Part of a small language model's weights.
Architecture: untied embeddings, normalized queries and keys.
Training: a variant of SOAP for these matrices, 1198M tokens.
Each number is 500 + 40 x the weight over its row's rms, rounded and kept within 0 to 999. Layers, rows and columns count from 0. Numbers have three digits each. The size before them is the row's rms in percent of the matrix's.

# q: layer 6 attention query, 512x512, rms 0.193, rows 0-39,128-167,256-295,384-423, columns 0-63
# k: layer 6 attention key, 128x512, rms 0.184, rows 0-39, columns 0-63
q0 058:572469514484514427521527472489460496496406420479503510483530574479588521507475509470458601511465469492515546517455476452389502470482477457504442480462556499508535482482468536552463499494522480
q128 071:526513469570494439442470459539515558479421498486562510456494468501542509466502504456494472461536506452500529484461503491469495550497465499549501467454490580532531495467495536492505511571577504
q256 082:565474517450436423522489480450473457542477450517551564512575471572429460462463501470483439494444450514550475522467502499479496516489501528487478511469508533469507482472516456526479511609482493
q384 151:509525536481441502522462539494547529488518409475566484469551512571530450526536465460491498452532443510508494537462507458491481515521467511462468465467513525494513528498477509504498524569510521
k0 067:488512539521550537496466437520476489478463469492526534601505496520511504502422540502469418559505488547474459424571592449500537518518513466587485520479520426459608536417464491483541498502463517
q1 070:525492465435566435543521446499488489512441454522513486516508552494506553491512503518511543453504540506501509492526498440402482467451477454461389444396527509475513449448475522500464510468485569
q129 073:509523437533554495483544478488539560493422531562500463465505551454500530475470469473433478489590529550469552493527478487495474508477465504492517541482456591520538540469478514430448536540545542
q257 072:519459498435514521505538494504522491504446498477511476546589515505432500441476529470494576527489451553466483506510472502507458533509466451436472541448556498528436499467567512474409515513471566
q385 168:512436443494483564503469524459558506501455492499528535520535556506490449481516453526490543414462498524516470514504404527524500468534544557433537518503469515478509576450470449497433496485490470
k1 075:469499504558510571519451456472526545506501540511463550537553500454455493579555551414546486551505487473551493500489572547453439470511496522468542426529497521539475472530430484463541444453519481
q2 062:481456457451541444509496415488444501471451456549534513478476522478498493446599524517466524504527470508537501500474521433537434490476489448530540467426516498497504455497464539534498515453504511
q130 084:514513475559494487448522514542519517467419502553503456471500514488489512488533512432463495554489507472467541528482469465447534519505519518578517445439426575502496528516493535514508464581464534
q258 087:492446494408444415456520466448487445511511514536546504510534465511477527551496468497495495443457486574566463512453507483446522511479532485469507538509481499468485497532493458532460497578439469
q386 165:504512411509468488520444421552516500525476432513491448535567512537439490489509504440476423507491513504525455483476462456445479499505525553502518500501400521494544510541415536466513471478461511
k2 081:546536471488484500533506469456509572450507497492520569536541528493443451531484514528533507494466492542492493509499497562449468571517476445508489569576476534467417530500509447488491502473526513
q3 067:562501462451484453469499463502396605523406483516426465484505541474495531468476550491462534528518477489518497491498507463390517536464485462466474468416485524509531443451491499526463482469492506
q131 073:505483477464528504458485455491495537503457476498499512487496509468517508442516450482451545491555523487569494492580505525434510463508467465597547495482528549572464529441553517449514548531534483
q259 071:565462503406512470428446520425544474524471479582539451529514455499507470457499495480492488516498519488473462495446457422522546514460525494426511522450555543494515540489513529529462523539487541
q387 173:522487453485535441507568490450535479554468482481532518504469582453561536531527491448456455515532407499496513533495522561483523491510422498521508507536473533475546509569477515457509508477468469
k3 108:477425453451437485465520448471509451487436504479563566552514514582461503511562577561547514506503485492525521435523560510485517476541452459590551552616586589533473502487569536618526516462475544
q4 057:524524468488507548514543594474587528473526558477485509495543479464498421467404440555519499521543538482535544521559528530540525441480508590512506458504430446451446526543566472466507470482466530
q132 064:461493527490443436563548501550495527552521548484478496539578471491513604479591546516489459513498455513475472511481539481513497534479530457479486443555512469534427525500468470460471470482487466
q260 075:536489516499492450462510514473454519577488550423473488523479486480594468479547517544497417440557460549547507481459474517503502517502429496480471556555516471527511484478420456448574539416498502
q388 142:521475479555468535494487449498574434573499565415471531459466531453507508448553507501484561504494456450421518486459478543421527535545575510557508532516483553570539545477509479529551465490473485
k4 094:500439463511426491549502542505500542520522403525569525494549538514519507458498507526525510478488494527463535500385550489495583457526536489513506467489498476443489481574497533612484570583479496
q5 063:533476491572477474439449548475514537501545493453549502480511532518559474509445458515422541503468468455449499492519483476493559540497484507490526413457548502459555517467447476567509473559506543
q133 088:544537527473434452511420499545575481553448466415554495542548517521529518511556443451443511497445432472465497556448472420454516485519449514447482472461521481455519487490464547602524540511446539
q261 065:551473451524466419426446520486474476491556479559551486503479516482529482515451484613497492502467462497532505453555482485476537577480495529487521542502514434443554540483451488496423548465470513
q389 139:528559538527508445470431576462486503527488402532553598474536512497525502472536498456502456474433488429463448561529504422502547532457498475547519497429549487442504575495515496553530522561419494
k5 062:461498516499513494547549504503443521479434450467488455562495532523488435532450534497449512519447501477538541482495579570489532497501466486591517485516473427529582491441477531448504453567479548
q6 072:481508494488466575482485460534515489534592571457425482494472525473501522499518552496531440414577479589451489494542545562529456549495490481451534437522433491511505441544497480486493477535508535
q134 099:478509527477493557528563460503576560439482496473506508447505507415487486514524526476486542459532459496441476572470389451516382548540533485518516424502470547528520516582473524451480504414504492
q262 096:515493506432557528408539613475553520542520481454546453518551555437523468518499497538502482536505509579410498464489495525563440551467511471485496468491494515531431525495495469413460433539490544
q390 141:507498454511498491551467550498570515485516506522486526482452518501562469471489525478535553417470475482480513499481382495466509449399584469480432438506474514578508516497493415437496533501508513
k6 077:493558491489480506503497498483488520476528459540484473464502529554410496461481485544538504439497525530484489533506504460480547472473504518486493526480516517556436435502466535512515481510528511
q7 050:454471551571494504514473542429530479525582518437547552469516479496538501454536528448554462442473467501534497502542462494553565476556532538492477486572506450494456464564493436475540491511479472
q135 057:455505574458474498579468500499460557493536459432498524484540502454530503509503534503468448583475469438460449558484535477538481624512582506436403493546475452462507517596496495469516440468457514
q263 064:485569449480464466526526510552522561524547505443491448523515524505553463524515499509573492466587518487402525485479528525492515502510503485556487359523445464531563394453486500487558423500455555
q391 137:487497524508514544526437423546461529576539509430461531425510488477526448546473497525507488544552459452538468493480447508459534577457456506478495484497477471498566433451491502510541529492446550
k7 097:522427470560403529506493472501554474493516477520490486479481505452595532483564468451493522444481569569462497519532471579463537497543495488612437456566535609426570499584528560492434557510507486
q8 077:476509476507461525549491590465478475550539526545556535532497510456526500506481456517507481523431439437477478483459510439517519456519562546511448553547479504516536576523513479469462497517484482
q136 090:470484504431458456566523550451434440483501576547519500546532480511486533537503450472582450449499410463508473506454548566508473482418540498457430458546501456502508534531477466483534461505487423
q264 095:531523513478465525496523452466468457540527529468456518462546469522526488530508533466568491524507417427516484456537506549459484506463486520536456517580460472560478532508438473417461497508460439
q392 144:548493471478482454450524537521469500507477541544493494465418505496513499442521592495587480467590498481484533485473555535477487539536507461503549509448548502536506476486528550496508527516457514
k8 084:428503473490505497526494431541581478511499460484419437542528497534515475513456535578512520568467545562563532492564525491494496516532460483520546530492509470502532525434499521546550440572469569
q9 054:494495483475485513536560464505571495577592543496469532501599471493479496438601517464506479529504510510472585475497513525615479545552487507476540512506471490546494481508510426451488487530477488
q137 084:514518497505508482560534515544477478605581518442525434461486500506462509508501485511493499574562481520540526513464446463584507560531519485453532570569511514582433478539522393416448546444505508
q265 058:449507560459524511525530570477438478510502526391534537471569500502466529477485467494496512490433435492523563520448538499460438469527500492412474488552466543558536556583483477487480566437518473
q393 139:507509507485484537488483541505612463521529476447526474457529417536513502552468433537519545486452523485441490570495446522469493498527496464512452495488453479545520517415511503551457549515515514
k9 079:497457495486442523486558465541475504517490528522468469486506524519534473519507488503480542489514465515528483420531485464513482541473505583514478495507512490453459481433512552493523437565489522
q10 064:508443530492483422469574478509557474517358490469462522538525499529431509516499531519474495506390455489428473501591468523509509566561487529413507456452594500509486499528468503523458462512587482
q138 076:596493521516523494447474423460509466436451455457483502532487533505556481460490510554464417538421498516526513540524528519542464557532470511482547475415513576433471513444497533445513452542550507
q266 081:554558486510484529499530499613419567448473558563524582519514501474490483506535498481444469458471504480511514488500535493519559567536488519511463495493436490431466580545483585535535537419468472
q394 128:565607457496489520522534450503545448543565530467498505527539461469478455521451480457444543533459498486493549490483572510475615537526444423523530525545488497545496505452513439494465504471494495
k10 067:481498468455536524482546567443457528508527463482486484441503493482499495502533522545508559576463520495503506504442468520519502510497513564462494499532464461502477508527484465397526456557488577
q11 066:439515469517474533499443603504464456514497465450547515502546538458538536505472520575472542508447437493418511461501479407487541447517540481496495421548528545479543542533523476520506522560439459
q139 095:474544580478537490492464550499522545499558489394547535503452496524547487496512519527496498493474454561437533447445553560543453487513542537451431503531567465467480556573482470534548527503444474
q267 081:470522473550452489489423539499458597480557479482477524508574473571547545525476485543572520471420522520555540481523514465492494414530477509432425463528511485446633511540452525537506501550447533
q395 129:511509495448415516409504474549503506435442552556505456491506525496500428497534500560542526549378457483569511488458529530574519539465489447495429473485519495483520531425423544497511532514494522
k11 070:490451585505509497478492419517509519474535510510442452498500471483505523507493482476490413460482598464513489605492485455571548498536524455573535485532491490443533459531535559487457459504506533
q12 068:452406583454425532512474497495514503452509505443520500502519511498496473484636555486495454500483510505616586499490532538487509542504489457507604487567452454475532590483510528468494466479511536
q140 101:423546434498455493505466474594492551529490497488539472479594552434489505567518500507456479491479539487502497553464505441462541554488518447515489529544478487440550501549517490556499473501463547
q268 078:456506455469521537538432493509492522513464487498450548542529485489543505549499524552439453526490505469544512503430529525429508574495515491452526515529469483441551511501507530508409403445458458
q396 115:520520541451536500536465471506399550559429461536506488503533529499504506465574551560520507526494448515534486537467548516494476468487478523461436484458505496494460547502540533524479512449477529
k12 071:495561403557536505543510542491515516480554447494547464420504504512539534550472452469476492431567490491458546489487479432559509463563518499462481471467470522576504444576509515491579535550464542
q13 067:509544450461573439520516496453535519549499510485500445470526463565455469562457511526537469479531534439510503499507542467545460483500532587481522503537480491639457436463510421453502503516538508
q141 106:545516453455535518476503501486492485499529494479487448465539536514466489515504529455537571517510538481537495476589615557524547501466531541401524523504455551539506507503498448421497486495517570
q269 079:525530477408562460500508473474547468525504550457499438485593487464380511505512555477545531463491540528456549476471535499580551560499501535481510493520419509550482476473472433493584524517503551
q397 154:568483451564442510479456462490432506456543535519528510487483467458515437502424500465510534512589485505490483509470515410530482435485474509514522566533540509494512559521479494512447502510488530
k13 093:502486540480481533510504494504485454524517484492468560474435522470505524494610535486459546461458520521447483546519433513486511492572453540515524488571539534492445452512539537482510440491475466
q14 092:467472453483509458505534529450515505477400502544509531507568503504561538493536476523458501527481477492488496499512469515517461475441520460519477533508514478488535583452513436509529500526516470
q142 125:520537432560515412511520499510452511447497460471519522481537514503511490489574538506525494449472469497453487477542495453491545474487492476466475481497467524426532518533455476482473536555577524
q270 135:573490489529503504509549475475472473475527468583442578499546486592543507451459483514503571468497471506537518486497522511438464487477504537551451501482473452456466520533480530454460481496541472
q398 141:499452481503450536575504495501406547448497525504557511493508476523465519527520502475541508535532540443565507544499525553509481385525431450517502488466558505486542516504476507557481452495456549
k14 080:537539506418558505490501522546480524534412485499516440568469499489510497549460504470433445486501523494499468514512510482515524570523519475568514531505409533518431473481526517473533494441563505
q15 068:512554511508439581529443503558449505558547459528530419479562501471465507488489478480520425492562538534568542486480530519511540429458479579540553434491507534522506516462553489539459559483426542
q143 098:486449514579522468572500488486459524439512495534538522559472459458521523470495509419506539487514527474513584480514423443475592406509460478543517485492449470471458482530496512572466551543425496
q271 083:493498494461500516489483454465530490541471525455475514488575500504495520512400484485539541542436500487588554506486462423549530521494487483528531493470527474534473545560523472500455513494447556
q399 125:515507449480482403515510537553425433510399565432511480544478500534457480464494542503500519498500502448469496533479538505566452447531462498489477449494485512510487492482460496453532477475494544
k15 073:496527499523480464496433505463484488541521496516508546507486486481522418517512463503480497535527500439504433547438531437503483553493526515489548492556517507441539447431383531506541520480529497
q16 070:421556416509579530593492537447523477568650533509526485482568456442535497537547536414584534494583583534552501504487547533603497445509425538514563523463401476513469513527503443495487488545495484
q144 094:414491510488465472615487496529550543555589506556543464460534455464543529475504488503490555539524507468594442433452458490437462519549489478544594508498466540544559555495545470467416535527496460
q272 087:515476542481459562497461488485562504508584464481477487466485421480505481473541527533432575488522425472538509505523486507502502585488500560423448491617382474515449515480530506471486521456507505
q400 133:511511499587473468484475422487489477578516496483486521464511439496527524445530501391442521401550382472474472489522484449434493472495480515525500515538468568464556547531472515447482491533494505
k16 082:578499473541449471536503493531439524454375500457509497567491502523427501554489534562528467480519552446471505500416554562495483488477470477494444478487548484554546484483461496571516502468520488
q17 059:563544547538453492409467455560427543521509525522496500482456545492497531541482522545469495427488446535425519441494564516457497515525493485463594486529521499427556522503485533503486492490524505
q145 086:539582479521491502455493477548539426513497549416540506488529509479405484544463527504441479487515494521468506558481433428489518546492464501539541468464448546502509452405471508522466531458542532
q273 073:518515457525498482507465515568551471535422572462514495525438503485502496523439468582477452526560533525549494455542489463522494555533490480526563497454482504500520543468442524543486521461505502
q401 115:530443557445452467572490466436464506493502556468471456526459518484537521505467495506454593461456526562485537431503457485497532477598532443546504500519581518520472519536496481532573533550459524
k17 074:537420493514517506505505478441449487466412422516526501600482471503534499493568475518511518549567512478476558437526532471529515478460461476551492527497526512533545510555556458484506473447477454
q18 063:494507568486517515442447491596546554469397493475448415508517498465489518555462470529531519534538524509523569527446454504424518515498476499532441439480507506444438435494503509544461505503566503
q146 096:497446525527507482474609461451461458488465601512463556481486417452522504483474541554547519494543484505423477513561456556460436484421413564511505482511546521534541509462524438527544513503509511
q274 077:487491562552573488566514488419507496448499479454491542519418484416503476560500440501480483435524508427483464461374455436451521477479543586492456516528478526568546465443506526475528529490524522
q402 099:505510512490546485539463463490528434561508577530518500559483426437477532498540519600532472481495453551523545498528519534515440479481448453486487524490559530498524486526544539459452508468529490
k18 075:417501553574492502496478516467448431513562469484500557572498509566455432465468545470514516509469536497480488467522550535501512478443452498519560509485563464452546547448426496435438418474524434
q19 077:496497525447532579446439525493555482474490553524468500464599505483583452528499440464534516520457472542543501547503541465517463436492572494562493493540484515509465459545471484437502519496496517
q147 102:522505537492546442463433487501530523573503531513443544487552441505490414535479496483485504532511479444487445496529498502467541451473478590507514515470487469483486502467467459529414543494486511
q275 098:459528494530512484516499533460477528574483503518473541493546498459530457564488478531458497519499458437454541557454505452586478429473500569494488469454529500558535519500512515536487480466494526
q403 116:568512496474522469543511488514472504423473519480573458549543467514469419498542530544465498475500466453540490492500523505555507503500483517459584539557541477534511473503515484442489485516487545
k19 078:479504508568474522544522533567496483547521501542497459487451557423531549443422491548544426454481512485491507498540428525568542520493551497542436582492446556475484462490485507477542522482588496
q20 072:423578536506482501540478573444503564573507511519562443410533529417523514489548482451478495542495459499508518544487474500524508427484479529475448439526478543496519519494479465537472482478471582
q148 115:460570474473464537442506459538502559558520589597497477479509462407581443474537486476466530472509470418539502489522476573511457480399400459433488428534491424465522448500552483477459506519474496
q276 086:457479475509486529518518529538559563479486524530430447470501501453501483530579500551485560531496444467514536455485458468565526493395391524512487451521517462561477541414564509480460483482490567
q404 125:462524465497446545511458463505501549535551478537517538561523462467508487477490475502530491479469504508533522486469499473553498447459474502462531514523515593429579501493502575485414470462504509
k20 079:511406541411506487578531516477504449463412491484516503528493478482509535529520487511573523519596485527522518486455525408517446472500621475504475475442489553560527490484447530525563566514512494
q21 071:505523516447548545500534525444561452523505515510514520507484475557478498445515518469530444484533513512461457584489416486538481484546526475570569587533468566477491516522487543532487495418491492
q149 105:438524543502541386550462487496580565545527496477467508487538528515431508489473454470532456560557547502412506582479484475510501525518544523476425481535510477450468557545481455509465531488439498
q277 088:524446486551501374533549474481518527477477421494507494532469503560465457492495520492508494522484521578514561512513558467508530389558544528534491490518478513483550506520524511510482528565491470
q405 102:567513505540437504559450498548510479537566447466498473513526500525465529472509518532513454484490534559487452470442456532511505470540433516538442479464454452473577447510493509533528476502450501
k21 077:511510397485486519506482469619430515480432548572550514496478523551492461573474496477493543471569462455561537501528526468513469454411511484520512520486513478488523477505513509519530522461495471
q22 074:519430505529514472438491452466603459510497491494538597452519477470567525493465529463510497496481466444482470495453462495506561526500504502598443450487560501481517512495463431499522482446537514
q150 110:492440563499565501527512548482517537466552478511414545467496431490478506457486449509519554500514473453508480443485505469557491487500527406497473518512526401480524514458444514524404502520486403
q278 084:456491500468520501508495497526520583521526466557466532442506536510549448471423457516501521529467505491477395416379482445574554448425496494490476455536481458490476474528515524597535511485456564
q406 116:512460467487511549497500551484565523468523530448548567451479438557535515523527457493491514561480507493464451421520499443449531525479531456467465445479547447485482496411509534497477492563513463
k22 076:447569487508477511517530499484436475529475522422435520530482472505490503571512494511543427497520497539506529518486542569464450533511543511408507600548407558443500561552549502462468482507498494
q23 077:531539509475452519481499460607523479574565425506501502470450501553583434445483462433491472487504538537474511483431568458619550540471453486591459475566421545505455441441473469492507560490445519
q151 101:516466488544479503553612509510520484472506554509459477490525412521518446494471514525477477511551414461504501497496462495534509517458460498517496473551483502517561533448450509500474531433420503
q279 095:498491564519488509545524520480489438545437502507507473535467484497487462501573517483452445543512435475499505510524439437451479527531476440506490516515539440622519464511519472477498585474493536
q407 096:525449486490500496539446549486472540518531559472411443475481510532563513418490516502485502472584490597481555515528471491486518484453616481531450414417479448451531519520426532535460550508497466
k23 074:494529521475530501514529473473449513525583481530535521508475534522474474540417508507548549540473546484520517474453527484487517543548498536449512452454451494519502492516539523492504459500474498
q24 075:525578497467494510472524480541507524533484551474512451479495442504418445540473452497462556490467402510591455503534565536483539508524539511547474509459440529479444554485478549511467456392505477
q152 093:502519487448485507469487474488574439480435447443424505468472453488501532532382469525474506481506491559514481528473540508598604520523475451567476518496480479496411488493444478512547539520502447
q280 089:575450515571501490472426515533479543485541482491494498486530503559486515508494486507505494498496506499506473486523576417591585479514507581542500488460532492462500490480475465560469484450499477
q408 090:526574470497458467461557509546519474452488501509543486500532586472481513462507425516468392443522524483446492513519522445514465502484540498570560473476537553538485522473557478499503501480544472
k24 075:454470511451535481569453527503520481478479497511454458544442461507557497515518557539493554507591458477518552433469526574444520555510455500568519475437433420504524450512535485457582529505447456
q25 070:415507472500514479541613555462485486511469512482512514510450536505452460474528459551502499571506462528465484489538502559487487504458533487524482516515463553486483506569441510542484453538472412
q153 096:470538520549477495460478536455390429509457520465518547467531524524473510465475507553559479510419446470377546499489513524511491484476516510450480504498544564496603548545550533521568426478474490
q281 079:441532484484463516497477561497484493453522517506541536453472569556474537478471489493447509532425515515479535474501463542522458523471476534470519476453546550460597530550450540494536426546448416
q409 095:528486509538503569502476475476442484479441498497528523486522517489471466502537482498541523454512491513479508501383532422546471488550512449493492515570466540443480534441445434470514500576518484
k25 070:479506554537463502496471485588513528512657513491446527471564434410549539510541522479473514494488560533533537549465489534467463466484509447456487426552519437536510473478545545536453514577499478
q26 084:551499485538438524536425542542491460485565550483463486541534470543502492595496583546478464544555504505389458476554535495494642537516439491453453497528436498484494529498466455549554500431511507
q154 123:508492478473516552471428523591500474498443487464473491479474511473536438536586510517474409482563443496444479477543505488452534508501467452455561524511487533487584516507573435528524540516511470
q282 092:485552469522551508478459499518488482526492533480436566512470563487537450512533551469450477437572510508426435455492431519516580558486446542480551500519403516528552517491556505521536495486495595
q410 108:459465512471543497603510491504525471473469483552523479507480516586511532443475513533522510495473458496512556502492507458473490487504528506574458518516518522517428452553500509564549426530532514
k26 086:505478564512478468431483469498519500453579449501475507526528486515557474462499401590460503489586524524481445450514518574503508458470587499490494547536528482475525491459480481503414541445506486
q27 086:488483589527481526469488417488454509473545525599500513519539500513502622438491510542553537533505551541512490472420533522471518559512545522485545557569503520484513497467520541484497480497474524
q155 112:479492599543526514496478477417543497440439573530481437522521446484522521583514510525494530517471508570610485458461539527547475527499498514521465599534536481533464520525490496524512497449461467
q283 090:509484560526468458557501555470451424488472496513498464510602489501477506540479496473394502410517506510484449518469531499494439479478562519447476551505509487572585475579589455480473469477516464
q411 110:446483563525536508581525534459516517431473478484481500510486485592484453467484494509576449546486522509506452441528493490496559520501561467517562522486546519532510501430476449516563455536522526
k27 078:517489451517476472533602506516526508524512476442460495504479512532459483554569474461474482441578465498561515503557564465494485483540484471443570477498450525494572473569498562455494588517500479
q28 096:456417551469483509526554487531499403515481459438542527530485449569423464484588491550467454479495503443468505464509525443470466540519492487575490574504531476498584575476471466508549502527531487
q156 130:551503481521516429477536503476546423486469462456584580507447514535483508459575510542531536501430570567425529482579474460461480416485463470482458491429523531487532474471502515471545482513553459
q284 102:514503514490500484414491568489559434496516459481554469500494439510541543505481507496515547547530485476437475486456443484578526395457468548513466486499565515555521518547498528499454542433512479
q412 125:495628502501607510467505467536474453527505570529525452480495530523484541514544523492476519512463517565449500424516526462471513524468455525481460448587474529467470516502467474471544460437477530
k28 084:547534526485388534513466499541493488497461419533488549521527476535518430505431542497440454489531497440518481549527500530484576518487550482521507497496543452475489444481493502547504473565496473
q29 077:456492565534441514465436516434467497544552492614547498502443523515484480443508453512482510477450544524450555534466459444535489517509532540493479491548489558495577550445518475496580537517459518
q157 110:438545493474504536506454469518546454552486549496492411430469478447554529505485520510470494494520592505507477557553544531556489520509522551484504497561543383455432489495462498538521461478552462
q285 085:516527576493434506578483494486478512477456486509431445451523485484540522493491556534434498472486536494454518564523449553526501481442529506523460495534514455483457456406520442537532525544488434
q413 133:481503477501460586467409560501555444543464521524487520489448447516587517536523500477518570458415581457483535505558521466525525496503479550472532484470500573552499485445555514507477520531545502
k29 094:497505559423536535521527519549529460433513496477490488593504489447450503505483521513522592521567475531469408469501454546509513446490476497504434527445446521527506531508576516571494481450461530
q30 097:542524444538487535483440553491529542536486552516545584441497450490514457441421505532527504478407547551556524525422375497456456460542486525505543517509483503514442510507480555485552563525499506
q158 122:600485497502530523502490512604536515479503518415494499549516432513502522490527469480493505542414486481559482478534520488583546462527486450474512496473480510535483553412483473519536548513520444
q286 099:523519479416496493520500503566475555521499564457524498455540483524479500456490492530452479513474515539482527514515491547497471489514540475496521464549497521456450436390513470473541490539494488
q414 127:570547492528489542459513556529567540492501506408463488514499429442534500549541510525377564535446455471462406502526429491507448453457511498537500478494460518435469528514566519492517507427510498
k30 100:465491503444516523493520527493477475489444487563514540417478504502524510531508513428521524546544517519543503457537459479546554448500510538510511471522498572522471473559461463541452519484430587
q31 084:547540506565540506506440487545494448497528516490490538458503529468428502475478497434530543528498399551525523507406488453557469543512440499464498548476522457440472520524485493502473432488462527
q159 126:479536455517541447526513478476467454493517593523463513465459490506513492534435549471460534490554498536420550523461497521548539501475460487498465484515533502505445480482544484456531478575445518
q287 088:531548477512554494509552581532506563498506557450492518562512473498424520520464429517456446518513535517556518485459447475517557438522507396563488466438512501529474488496458510555506446495504490
q415 124:515450476491454536444436501541588403439505472485492576469516459594475538519466557572556477524427529487486461438513513512557558498511535512517471518472532441512476553483546509553523509507537411
k31 090:438557491491569537456512510498475472491471553554516501486502483470536488473513517494493485386487480454492547484562488588438425498480479523455498449607497508473450514517492523532472485502522525
q32 093:494500483551475538451510477486447533452486465550524536492529519482539520546518551455527508592458493466497522472516490590494515545505435497517524565499579489542537479571520463496463432593541493
q160 114:573470556503511520510450451503472552448420429496530472512526550539553539495501542482509551552522465429547496439489498463514512432555546499511492588451572459496539536497478500516448531540483473
q288 099:426478493498471500420476531437499523421498511450506452547578453440519527539473489501470514471505422495538449489473445502533482440508449508505474471489516471504525475585540560460465465519487537
q416 108:526524470566482487473514512533414536487484513421515480503415584418495529467545548504508541551548472434475513424508516543414470496527464460507526471463539525443537522548485515444530481403472491
k32 082:441534507518513529564523488518608572498556492570469503558533446478516559452477442500556500491512469462539439433521449444491547488452543566532493575492460463476513489537580482505576583475457520
q33 085:537544484455520578547517498554579516549544413465516508465478502469484488510445495453486550450496503489506518480501451477557530561493544467457512391471459470555402486518475564514552530448494525
q161 104:471520523531520558469510495547636587482471510423508472465488552469529480468516459492466496544540440554500506525448481518524499565432557505504504476508444528516448497448489518461579469427536508
q289 101:549563571400513545479536488520537530572505532387525469418482480464524492516453495556497537536523478517439504452450553423633497594493487483496533453463593528521417514492511505474567479424511531
q417 094:428408523512459490574571494482542494520489485391470619473517460422553469499514499468499507467460473545466468569473489492511494512515469571482437452497475473537527572445528488500522623532498448
k33 082:489508466422580461418466508513482481580529429470516495513499499513468506530468483479440465499506467487535484474512468429539566486494501566504508495502511508457476537537575428453515497481479494
q34 093:580492474449424459524568504565504494433566475422494536518461475538499531448568548444485472510508440500449531386555535520479551530479498466482431509489468489572477476440479427442463480584473504
q162 113:414490545477462457471517522497503462528534505437526503496456486548437499461516492501496455568526483534477518477422524460467547468543466464516439520508567452464576515448433433492453421564450522
q290 105:511600502429497484503537521506524516519494471442540532465500546430514507467510478485529420509512519570535544481527569534550575498542530455529372477500424491505465434497433439409441505555454436
q418 101:428521471520540508398525546480566478415477521496548514475507501440543500463454467464550501454534470504444464447446521403513499540509489381461559533427590457512552555445508450477514459559437531
k34 095:529486448465535466522502504485565412527456446469411530476487594573486437551587507567471468491454565441463554444479502536509527554490510447555515522506460547534474493427488477487497538508490473
q35 089:478469492432497531490509495531449489470497450527451482544539499450538459558531611470506512518444566529524554478491549546485505505563507476528446492478492474505417436504487493499506560590587508
q163 102:481488510521475485501505501523431515382573504524560482494560452507449511516521408506542477455489526501550525514506554440522464459566503539518473543523533434516480477575513506537425535577486487
q291 092:454511501514577499509516514485465565468488487460537500509551439487466462506403516507478475576438523533510556522493530493565504497526466527503478484472517468533430457562569475511532421500537497
q419 088:510529511559489490465430487497432503506484482483541487494533484517489533508507499453522485474489552517520518490394596545528493467496570618565537495575477457554578462563562486549553508492485484
k35 086:448519511536511529537534504494525530486540477472510484539498519498547498442473506484535530493537504431517472489453493453406552580536511482444499556403449515454562453522556519507508490481514513
q36 098:487454479514493546453527523560507493463501495497544477479544524514478530531527501550484443585569465578458531489499474453449471522492508400494461442445443516515478424513523486468507518522525567
q164 104:519527522559490536483497512512477558498533498478527462497539540466551486562451486491531550484474517511512492492454518534540472483494475507426512467531436481506498425486513489491475475523553556
q292 089:487485467545529500460516533467473426461542443514575517511522542488514512597481463519504538470482559583477474563523476488540465457539472491481547466518455520546480433487523492545503488566476513
q420 091:521548509463583473575473503524400476562566489463590538469470534491553446511460556506533471541526565466532500539515587508539508470518449546510511548517493484482559456428538479486620441502536503
k36 099:504513531454527513548529503499493543471529492503478501518553494526524519473483483494513465529508443510524542495436548447514507475440518551525528483511521462520464528456470387480497508544471508
q37 099:581473546485512459461525483459567464445532501491467586481511479528441505486459458494416499491501457434481532503524544439441436469531466575509480471500544468481450520523473466486470539485485494
q165 102:511514444497495402429465491453610519452462497582505536510496497521463514525555490425516462501454465470433490516555523437515461503507499555557489507477484509503396593458472509462507494470469495
q293 094:540443444448503444495543498499553478458496513551496591478478473552523506472505506475517504519474471458413511497548483479523462457499485534530543455493502518441480518459537461493502548532504525
q421 087:620500490548566489495511554551525514503529455493538556591515553471508584454453495476453555544479454443517492475536515448426471560539534544546423444461476500465493470496471504510442469578477504
k37 085:488538509478533521529499513477472489520548508447464456453447571512459521491480502610443479427438516506493553489478486523497457567497531465481452499384524512470450492473455488513479537555502470
q38 099:446462562407469493504547531554545468564408485476447554440554510484498468496515548432475486577479501462447593446513565535485503490554526527538436526443440512536443496445446474498547419493536492
q166 096:432564482458507495569481507525543444489465514495430550427445508484535450500509539471444444472476544396542487477483505514497535505488481541508493499483475449508405506461525434495504465481510514
q294 102:463461476479454489510551516537512545560409481480482518476520490496470491521411511494530455588442528377522557477477474539529557487545510545491486507443532530576359497453458453539493482456504537
q422 082:418460457565401487488490486551552469521468451575409518449541555553517459480486519471529520505398529473542483492474514540483524521516485520571431505431508511567498517428401477516483504487507506
k38 099:533519473503520495545480517513445519437470500425515568502532448398422533560537498532509514423424536513534561406477443527536498477541487538483578545461494504578441512583479506509508449523540436
q39 093:550550520548437483474475487508464539484466585463484537569545442469566515505494456469477479484427544440571405511505446583474453495538450551537548549504496542401530508491548552522478428509504483
q167 106:546540575512533468521562501488508520580507563495478533514577444453536499535509499447578470507467488516560459531552556486490461492505469577473526491509490527427479516497537496525481524491517464
q295 098:553524537525480531486422462504478556480463516544460546532524435464547482451512512436648499505452518489566514517589528534457445527496487561458531560499462548454552526477464559480495519490565503
q423 085:448478514549527474508466497455476511444526489475504422488533472493482527553457503520464501530555454502557453482542444469358503493502444497498537503467516550544538482558506519512477537457527439
k39 103:500520533483492545452500504522531528492513533472480513554482538501544541440506455499518487448431517385465470487405434530551494568456508581535512494484500446465552539429481558547539482484518499